Weights of a small transformer language model.
Size: width 96, MLP 384 tanh GELU, 2.51M parameters.
Each number is 500 + 40 x the weight over its row's rms, rounded and kept within 0 to 999. Layers, rows and columns count from 0. Numbers have three digits each. The size before them is the row's rms in percent of the matrix's.

# v: layer 12 attention value, 96x96, rms 0.105, rows 41-54, columns 0-95
# o: layer 12 attention output (transposed), 96x96, rms 0.102, rows 41-54, columns 0-95
v41 084:545565455561474543531500501596522505549480533470519521540493472559518466561477518539524506412517556489540561452454505565492459419510525453480460537473471480486513482515569498482428512533490498552464463522429476501488470494489522449513613500480472494433514456475439415474471531515509535455
o41 093:544463553453503515482490497470410577496482507562465539469533478472424528469451496413502505586503488447549486515464506523549525582531475501437502466535481467554512481516458519506550484446494526484578566505448511523536508503504406569511453479499529502576450527520495561452462499457467518551
v42 073:422522426524570511473568515460501527581479468537499547519562510494469564482489477471459431500543527525488492466482502557438499555418486487439506536528514564491485541505516553501485547482459545464556484484542509538580467450421515479494534511489567511519484491455489450541572523492400489465
o42 076:484454564455481508505466456594495542489558535515513435514521515493536459474491494535471515501485530425544486518493488434518457422511417528528515506519491503535513477517459482609539536483533487535472474459479596398436547518535452476545546481508446484509473502471472578531474494515599509493
v43 074:538469481490433460490376460541509458564497584542454615510521508519515401454566451512510528476519486515496422459481517517475475496509481519535522474555499503498457463471470544473539513510502498547509483414525531422498424527563486505561512561530497481504491483474553493514451545483532522517
o43 074:532476519495514510448568501515398518451504435491550467494463463479518539445472499455509477533458499466540495507589507443436539544486526489477529527521540557497487509518558438462436524473470508505525502525521472577501566433459595497511567539489560487509464488541506576491523509484397479436
v44 088:471494530489456480517479501466496484528560469455506470545537491460521555437525530336496496548462481502539448496476464494534547416540474538462472563552432481522514481572487470542474470533440513514482558515570525524469492447556512499494538519490456484434441515457580520490489487519509569479
o44 090:548511456526478483448516497566533538447505546467498506482479521521503448579505492587505471500510535523519510544517551521480475508494512455524552437479576526424565472426487519479472473496547491468545481437460477485509543528480332445549488501475519486553511494519419544528480538462501464539
v45 085:494408526520470494589477577482489507461574505470501456531483464493443482496499477491457450454521479478513562477526555475517467498594462493517488511549457471509528475518484487512608486431503481596491496480568558541529566492494512532457517507493476477482506508485431520472579527486512576402
o45 088:536651434499558516478488483469488507527497525461471494439547555552551548501475503488523528515470527503550510585431503541491540498465518493485483497436432512496489496430534450538425492511429511467589494491464475455495465469537513462523459465468493529498539469506584510482472499523500423565
v46 081:519430523518581454547484538516500479424572483549454531552458509534535449535492494534547464539586473483505502555501508535400502537411525535512458509462459500480514537466503444440521535571529473582511497508462483487563500418461491509504525556523524448507485490547474487520480526478436442538
o46 080:531551518413443551526490474468436500535481507515540523524515486513450539453492480511501506455421518481471585466499512477505483437548522475506535551628536546536502505524491494561418470502454517438494440502485515490421428577567535591500479515444556502506500481466492481474528494477512534492
v47 090:418479538537501432529563614480501498540474469386464566520565546464477463504562538494461490494530540520479476553529427527452496486475477487484480514496549525490480526483509522563477546417496466472497550474409493481481520436512496514520472519452498519476528486488531579469474403486492492536
o47 096:523523456437479571495389427505474517504496489550551416550475471545518523507514501488447503538476534488461511447455532452519486544496549497544517496475459529529460445521478497467524454656548508509521445504481477487502519502498505425518535478540537512505465506524448448515537584549526468436
v48 077:513573597493479470431538436525502528541532503524559412497526525503496536525449473435436475493426568514551498528485525496548528535473445472449457505533564471483477526541506482502513497514509510520500535465495516433419444553506442514539454464465462466464492542482604544533534487509532529436
o48 081:464459471459492493516446525540411423508486487484488541509465528502475486505535548561508482489573437501494492493516486519472482493460480494528509499517501507542531527486465547480510561486475503490547518510533516503515520509473753475498543504549530494482525462476451453453471514482468472519
v49 074:474483467471576475534576537512487499541485523411530484508528479465506493454485459504476510522672495540548459526518521504432472494459528485518482519485573513470569526585478498508503498500538532552497559463430473523537531459518493527474472477524461465436437536522494495531576493493421532490
o49 073:505532558509448595540430534513514468520474469586483498491473514555510475475500497570465491544364503441499586460494488563503444474560528516539459506424483542519468536534434460488470518544521495453541432497560522480501509515492498419548459483497556490520520491453497468526463485484549477499
v50 086:454499550512571519517527513480495488531484525513472531375495544473457463500573499471515512483460526542518438530520544536557514547519486504439472527478541512529492478433477500467454410413490480495492507416510561513422533460526508544472501474484467405531500536469576561483509443532480565528
o50 087:529464447540426498419506446540576506488504463517497491520484439526542548515476515466455488505516437500526489497527509450481470460445506485523506471457486480422488475491534450509537501525565553564526540518557503557573462546549355438482531511470521572480532497539478472519454558534538474531
v51 079:473548490532528523573483557557504516510501516493465464507488469505564411520475530469531565475586466523492484514488528499501462464465497426486497515518563471485420508535539573423463459512481631503530494444413475459557481494491508518510594500503555530502485474486476503551494504461489439443
o51 086:518427566405489455479485498473522487487486453554507554485523507516409536498466546531480451562451587482515505492563497470474497497473478545528498503480474495558530547550487398510534497468514456512475571567514478524413517500570559476544444512521457474557517514410463503513513521519440519511
v52 080:488488433414469508448487546517510532475503414474542464564506470487568452520372512526472469512425454454479556479527445494483463532476491497523561421501516549466517524565518504460524524539569481507504481552504486550594501554500498507530508485491549558462482467537422471522519537496512507455
o52 083:504479555490545513555494538471382469522595548551449490479538530501431475464548501482522524465488591569466512502511487524528517512547529507461466521557503496549467549503503552503442530524485489444436481525460490434469479440472574483554525475529413516472434479441572492477466473491477505520
v53 094:518531494531471487541453530548494503451525518496553491513493538534475539575503546489536519512466434506472499517503491538549558495484507408457495469510497528517412494504584520420526451430503531435508459501499432513494497517575499515560446453455538583529452535462534520456479455494494525372
o53 097:466440508442501497438544534446543513504475512474498478472535458541467495524546498508487498494553503544494423464477524546467467517545498544460505435518482482488533524479518426543473493528509442605483592600482502470493547507482543508450519508510492475459605461500412488520481580508431482573
v54 083:446460499501451534524536516587509531486498519459502502468454538515470533486476471508467431480451471497457567432555507496516454542561426407521505463489608502522480489499495478477525510430539534443477477464421513561480571432467504479464525505506490528569541486524425529496466587487491527516
o54 085:472564500512554528438478535453597504512550521535482486540547441465508495438424553482489508515486518560544435555415480526490526476443483578441534526469424442490501497504501509472496480549561469557529519513508455450525433533551530487515527510510482554442472531452546495477482414504445507487